Part of a small language model's weights.
Architecture: learned positions, biases, tied embeddings.
Each number is 128 + 32 x the weight over the matrix's rms, rounded and kept within 0 to 255. Layers, rows and columns count from 0. Numbers have three digits each.

# layer 4 attention query, 128x128, rms 0.116, rows 77-95, columns 0-127
139135133184123149186156134138138184117167108215171114145093097108130104125110138203086083132139188146087125115104194157072107106164131108144103139108161129165125154018119094130117115094166109106136084148098140102141135145123143140128141132084083097148108048152105181172166162082118120107100100101089126146115190155146131074138092189179144164162153113108134122105082065140136142159137
131114155144140085114084157110123151106122138117144075088095121123147076129174106126156112136163157142107138138123140086071119120180147083109128157152102157106163165109089144154113126165151129108152175177090124154092174094145132120163087143122121133120118097124131127111113089133099141181094147107096126097104125133155148084150139146161056138155164126139087098096094223157116082179153
094145051129120163161129103118061156145161202167183116166056109099155151108141109088112143080183078083106087093110180160129110126210118110163120137154143081093069134066132133140160120102156154140131131114134130186136109109143136117143120076172081088043100102096171109186125163098116127186145112156128137096115145088112113124132124209099131161195152198159131146122127136110133061118103
138119141125107087158095166115152124109093066116109114137100151122131098132159164102113197071092164165101120117086228155080149149099157118138129125060122129074126132126125132069116187129138126147110144133123139141142109140144108097189132168120091103173096084170148170106173131188163105084134114071216153167126159076132144152195157126099141071191124156173068150114093085132159149077039
134066154094133169165177170140119200172102105184125149090145065154091125117140122118097077142072110111139121153058135160098075117150129117174130079136129116082203101117113142114038083104124082099116144128170121144099090160103123120160165087127144115144148127084115143133219140169157112123129153136124151128094125086112135121201145130135107150135145162175194152142075113178091077062143
130067135149088081102144092087123122117118154085122135146123097145116138077151194138135136142087137113141137127122063165090179168184177112136079172130170111088139117213022120126138095125174100115087122125155200110074139100165118116196114137188176116125147089146093124158146142141116116131138087126129144122095220133100090145107148127128141129151141096140129107157143114128131112067139
124183103173182128128083153127092147168161108134166145086092112064136096102108101107130139108097141186123096087096124143143138110073119090125118112085176146175069122135199150152118130165144037131207129087175192129155139096104112143158073172097145130142109195123183120129089081122053094197104121069048104108107093139168116120127146158156114135116166127160069121139114180168156131049155
064120112155101060129086150164181107116154107101099114162136158211061091156187114090087129070135144113093135151084095132144120160155179151155170116100158108099181140144108138150136139127120144107180124161213101086175142090137130115160099074110140128135136190139089110154060158107103120163154084135137099134148127095090128159095118046114139213145155111116185098164128134140099135178117
168106161127126155172204112128110046133131080055107113131135115155142085131105104143153150119148065089098170169128117073158108156131086231119179113107109050161080170202093111176163163143139215138127163105103100108024134080167091057077161183162187106085090124133163087122035152057180108128113088143098144113067178185174156093128155089111128127154174119109134123219109182127089139141183
124090117211117129125167102158182136178139122097126104145123082121087121113200113090147093134123138091167059124120101097077164132067115121129123159145155100129135126054138089132103128086124080065109130166129173091168060147121124157184174183148150100168123128202120084113156078121104136165173164115127108109204091157095159145041175131105180120129126130152168158103116084079145175143096
137096130114095166163160131173128136181143110171101129073075045159058165098181122128104184132102174092198055121096118132064174101083210113149123162100133157127144165130109179090083088169144032100113177135092167086150160177123145108178131099134082102196141060104184073176117082119171169159115093147156153075171090152151115134179089190188117131177159140123131049107064084097142124181065
117130137127118145114118132125138159101073139121146139124165135134144077109108128145092234121149163123144123141160149079116158027094180105116098086077137102136066144106146114145155130141155060141123122128149090124131126184127136157119122177108090116196100107138151115111156121095121183162089118170117131146183087161101132144120148113162132113178136155051087166101122083147092100143157
157122112154099126125118092103098101119116130200070117112074141167189123185116130141111104148163088118123140207094087074072119168131103135146149157161114099148112076088127136103233140104084077174197154105184114131069150090173123137074122111125105175084087142200133121222077123165146104085094121110183123226129139098092130158148196094108096167127134084121141143118111139194131090087159
130093196124137132128133119103131141084207121181111129085083149136074163137206026150161133177119175062149067070104187125079142102220150081139146177166152142112145119119111125103116166190083120108075165116140135158193123143102095131153117080099106118147166112094078194104161140135165082204154149081104189122124119070165106072139148153130128115116107117110149125148047064129125156113110
158137147118094144192107109169117116208155098080170060113166095093114092107107135155140173141050147210102143117137183147103114110117150125174082145075151185059128047136125132124078139082156097032063207101128130131119104158113133118096149075113112193174161141165153127142124109167144144158127202119119132158161119144087102127151142087142156095155137161129072165139066042148147156123086
149061142169079135130110116161154150090089162195106216143112145114074081085118140104192107100122140158140142075178153177152167095089119065117165140136148157160092133115095126107116129097108119119157131151092109156130116119132154135190128182171108120159128174111143129112136151160098165073090144137106133150141099067097125151141119208099170118136149125173037108118107093112104101151036
087154135153163088146120140149068160140135146096119141160135144154111242171143172158150151131087120167133178147136149086116073142139100159099043125107168127079144105111085186110118116111169148140106060197105088103110134129143124123195118153109075055105148124134101107195141163078130075113078111127123081140097138123108075197089102177070125117142118101119094138143199082164109217109166
139089158083130113141168146125158118156185099175231142113096147138168104116124072181124104121175164156132113110087129153153114058089157122144077079103144128124110056058113088210157162106136157127153140165119183110166077117115187152199124119109035167172121075178082135105159142140117102196123192116090137056158151155072112120141111153120089101129140099148122169111140076129133162228084
162139079116154136137125173112181165147107111150078136105082129130103149122108130102149108093195111110107162108084134161132136100123096138134127128104116176145164134099096155064094068091127156160122127158120182188098196130129099165129068113183124091103132119138084142154098132154140141181190117192083133149120112133135129056184089127123130095138121101100105156069115156144177188077144
# layer 4 attention key, 128x128, rms 0.106, rows 77-95, columns 0-127
091151137164085087167109131100055133102181128102143071139098127129107202163135117118127126136127129114132157116091121078129173156098108166150168130127223128157181150130146154130145118140112109150101194183150191118124151062145065145181095111140108073121154136144105131105140107147090072106152158147145117079121134146154199145058162109138107167155166082113136085079088112056123171068104
100167111174128110186155122093156157119139114140122162111071073149084145101072074164128146179122091152094172129134125175122102070126093128132163134120138086100136183102108192164184146116130131099137136174134122152168106117127100129142123164137153091111153103144125121125122121058153120143103145123162131127105086146157129141082136066113143106121106101106193130144135147061124096143172
056101085097125090104115115167171167095048161088125169148113133059102120168095137115129164108101115163139121128124089135152180106173153131187143094139226067191126106092170245133202123121101135160150117182165099143173154106079103180105145115124103176097169141142099161151106107113136102095134130188125110062072184129128130129085118231080080164110123079081140144125115113116148195167132
098114122165141140099083018140157053203162180073160141155142216129080106144085092195078080104123127090104019111073192139130138124124123152148032116064130145188095204151151094166058138175131092172092174141171163103143147152159104128144103111174142120135085122093129120165141108152120093111131128172144122142133167134116094107130123109161091145175125123121143109118083144161145102152195
102088150091119184175133116129118110094112124120105100114120171146029116164131100175107139181096132150118132153080155168112093143164166115101146167060120174144150116131175163086132144204146132143142132107155147181116112187096108119203135134124116058109160087099087200125065169121117133182109104164136081140074123154175118119107050096177078144194101129040108060154076118146106174124068
158145119118152077167079116094144081198108091085118152093133130093160113139115152094152135137130117108166153135101158100116172071166144118140181154070127123130084175142172127135096167162122167181137049118083118186175088201167128148123107124129152081112119050147096148117085145084084110155125153081135093132156089107146089046161144149152149101087104167111108149148162115160079154109094
074181147228213024110072157138119106098118110116133148127170064109108094141108147122104132109177083159175161131121081128130100060105131208122123144095112164163088157159118143181164112152091139037176193125196097079096103039136168098130105157119206106130115156120168122150088152115121089111122111117123122123117127182147122172083101071136148168154128142106153138109110109180158142181159
127157096160155121162155096115144133145083171221077119065173169144146112140077165128129165158144076147094106134120066131157131183123136168129082113127134129140119141159137126065199084165139166161069088125124125193106123133147111154128121150114125131146034094099073153084103138126109108147085117171117155094150070048071100141162105062194174154134110128125105155189158149090138131170110
173123094167085144171136138146108084110102142139143155102164095043107148073160128101167138100062069150094097088163105190078093141123111093180164096160122136154130117132153080139160073042101101148150046141086075105145142104084159159105061109111201099119118000120128129130186148129195157145154151115149156101159121122157194093174170145099099164153162135225199078156188127134170119177092
149133155170129143103170132100145126105111107091107137130076190106174160136200157135130101168112151101133069116038114043139099130152101162118121148095165124188153149112168158126094132100123105189093180040150132087121141109183163176109142133072093141105161131122068170146150134199010118113121081130099068108075116181074138143156192064126162147138210205104107154188067107159125138093094
178132068146116109091112118023133116124123112139106125163151071165111112162198144152105160201160166165095073149098153068157167146094099162181083123130141082162205164175135111171161110152126148129156168088094122148159045142155109116146185148091036071147098093166131215126130097122073019094086163166112065225115175121180123178096147092137112149149139149120139044130035123062122136190130
098112129157075095113145133111156107128142141069089092173088126154134103178115160152146152089216114137117120117145126113115167164124124128083104093116105114152148145108072122127173153158179116157141155140113111045030075135173092118161089159106093135134150132124192115102121156109153063084109128144130106108172156154107097129094158135090114197155155098176082178137085104116173130138138
129119188106157151075182127128108135196137124133102181081137135110138190096138107146103187128122147123136116151139083133176156173087135098184151031122092123128118154131048132074116181122108186183179058136142092123145116154162168080122091110160143121151127068076146119100085126139157087156149112076144195111114102167150048104134142144115094147066116118175120139112153137126194112112169
100062141094144154141090123081157174181214154128145142113135132140103138146118142145152078170092132139115060115127138176158157080138138171088108144109109122114153126144012190139128088178112162130078132130122194128181155141130111127152107119121063129145135157134052177154162121064014175119156089142132066090145175138177134122170050118186107160116077130116190140080154117103057179134052
162049159163087094102072121117086088167133125141193163127123086088087150199155180177185077141140198195158161107075145103128115136142124140136056194102079127102161107166097130115101149199092090100102196081095050141070140171133092150170127146132074134091102159075158164137137154150151102095058099129088179097133117202077124136131098156118096101118203157085114060117102107179131163158164
126112116162115124134076075128080126103165114147135087137162127170116127155077110109072169110087150101097079114110168130110166152200144113115111146128055119182188128081123171142097124086082104101097183156113105097124098128166110126091176124155070148075202190119176145128083182129153093105120186106156114147097100108102155135129150070120174185131117181072039142117161119139170081113134
090121113070107085103080145081149098110189122083108137088124118124190070163150121085105053125139161101162099088096137110191185152157126124180187128120117166116122102128169141138176164152167151205150063120154139085091143103186054108114103122130115136189092086149125154137106173135169149211132133161104148143120099041106160131184161094115150099167112047132134131102180102139166114135137
090205144132139119140120147118141158163169081151159104152118103179083114224151124153151148117135174135158149122105089072124201169134102198170092138155123101136078131072133101148125141093180027169061160155163152086123168080195125145153165183155126106081100103090116099097151177078088154075114050151154076124112084133103156133104148176069074105132167188071138133063106089117160107102155
122155158068145119105129089185145186074123114087191066151111137152140083215086105073084161169101172145080103119121102109103134115131087146135123152047161140140127210126162132138167129161103098149170117088193136194146156113118112163151123086147143075183152167188175082133077107113104128153118105127140143117187055130141159108096097166088148121139091109157099126099091141086097114170131
# layer 4 attention value, 128x128, rms 0.131, rows 64-70, columns 0-127
123090114134162068122060183121147159148136138124147169122100080132054170122112169093158147072140114164086062135122138173108136169161173172153133087073146131103098114146180121115137129104100095161144176104110143170138107153165160171138116088108138073156156103111157136155139093194150212119104113104130111137207177080117158150122109142088158077139108122070084138097109137128128114113148
162194190184193130082130141088152141182132044120140168114084139108120188114118112113138136102088108089094125139144143143142072075115122093127076126155064091094135137116103135128105144160130136149145175139115118107172112112097123114096125138155123100178096134186080145127135117147127199111126176110110153108100124104113150170138123130067159104194140142109125087139106137145181148114131
114069076115103129140147125122072157160163121091080132136162101108112132134149129147230207044132106134142152089058108159133041164064181130138173123122160200114158110077110092234141150149117110149105083110149129181141114147105104115134045151144101146171121179122100044128050166165129160132156124147149034118149133123119178115156127155149132126141157145115129058109145111155098123054184
158119131165142157107154099124096115155154188115112110072155138130137136092151100150056074118195131117139159164129103156104122162108120157081093141171135190102124068123169100126147186086195160095098107102120094141093112134128165116109198119106106153123164118160135169129150103118135068138162083149100066125108151126124079122080102186115093130098099134144166130092165138152155204120141
109103107127181133054085098104184122108126170118078131104150155137153149116104177111116129075097116182132086119149081110220114124149108154188174110125145098143108118150111168156108142103117145095147167063145149150106165103120172119179131111149147126164172161101125121137124025158141111154115166116090118102103113167198160138155110176103150127111149100148091140092101171168093126086094
167118148088137197144139112146136137194092186108117120139147110152130121162107135130155142161091128179126072131136159062104096037144158073100150158126173127151186158139056045134130079065145081138099142126182109116192118150166082074153136138102108146163135095128128123125159157174138153185071096182098107154144090071098125162144124115151139105133178098131099181101125133077104124145083
108092099164119190115187140102090123156123184121088178155174078158129109131145086080122192170135096180122158080087111169120129133136145164150077140162110154105108148095126103168147133097141086090093128097113096157173062093088170169179123190147118098161143111126124046089121068120165169130159068040120092098122106155152137122108106110138115079173175099082143126128140137092164146143132
# layer 4 attention output (transposed), 128x128, rms 0.145, rows 64-69, columns 0-127
125137114123133081117154138106088128124102130127144186069083152149135183146205140080091111104135101078145137173090099123164119136145128137107136133180139128154166126113128162140076134140133146123152126144112114132145129138088068125127144114142159130102103135166155119123087129092112054127106116103132113091129121179134099147115169107131064213141164101151131140133159156145125132132101
163081078134128110088122114130098120165162124093086123123154096147154114147198150142100136161108149099165085133110085169135152086151105172137140093137164161151123167110126132085121103133121069145133127132117103115091128138112107116168163175116188123088188174129121085116121156156155141192158084154128124109111055176107109104114078124122086107112155151150157129124160163144088115105147
161137154131127167106125172119122143061091140142131189161083118139123122130113115090115130124146177068120051126184089175167143148113156098149131162175121089101108090125138132164096092112110070086166228158116172128077214188180113100162141092187143098088111052083133079111196067110100081132122125147169130146087119131082103142139151145158076147146143132152114147142164139122183121095065
105089129141119150145156142073132137144097063167137112164157102100144119110138135158185176133140148142125106117112134099181141105121121130119126105075145080160103112095152145126090128109116124146120143113146114106093148110142170160164108096118099124150120078179125150150145169166098156105090161151102152120181146126126112137134113131151159118144133141114112109145142082114130116126068
106142126157137140206100119117081120095142152082150148146123110129071099105152143118127121170148128125100156147074164146131127112131172089085150133154092131124171099072109097102114142194143145106102144162128128189153086120136114113106143151116133091093111125151105154141102162124122094159138141102164120096169163091085093060159129126134147166208108134138156115128152118143158100129095
097153120162136096111118084131065114150120124099175115179077119147100164102102153171109105153093087157094160115164145124192097122138069173097126160116132122122106138116169167142154122119126108127111084113122121143115112164114144131168146140141166173138105136141094117128163124062114066045155088069152119141095198181144105150087173201106135144130086149099107155105144126118147131127228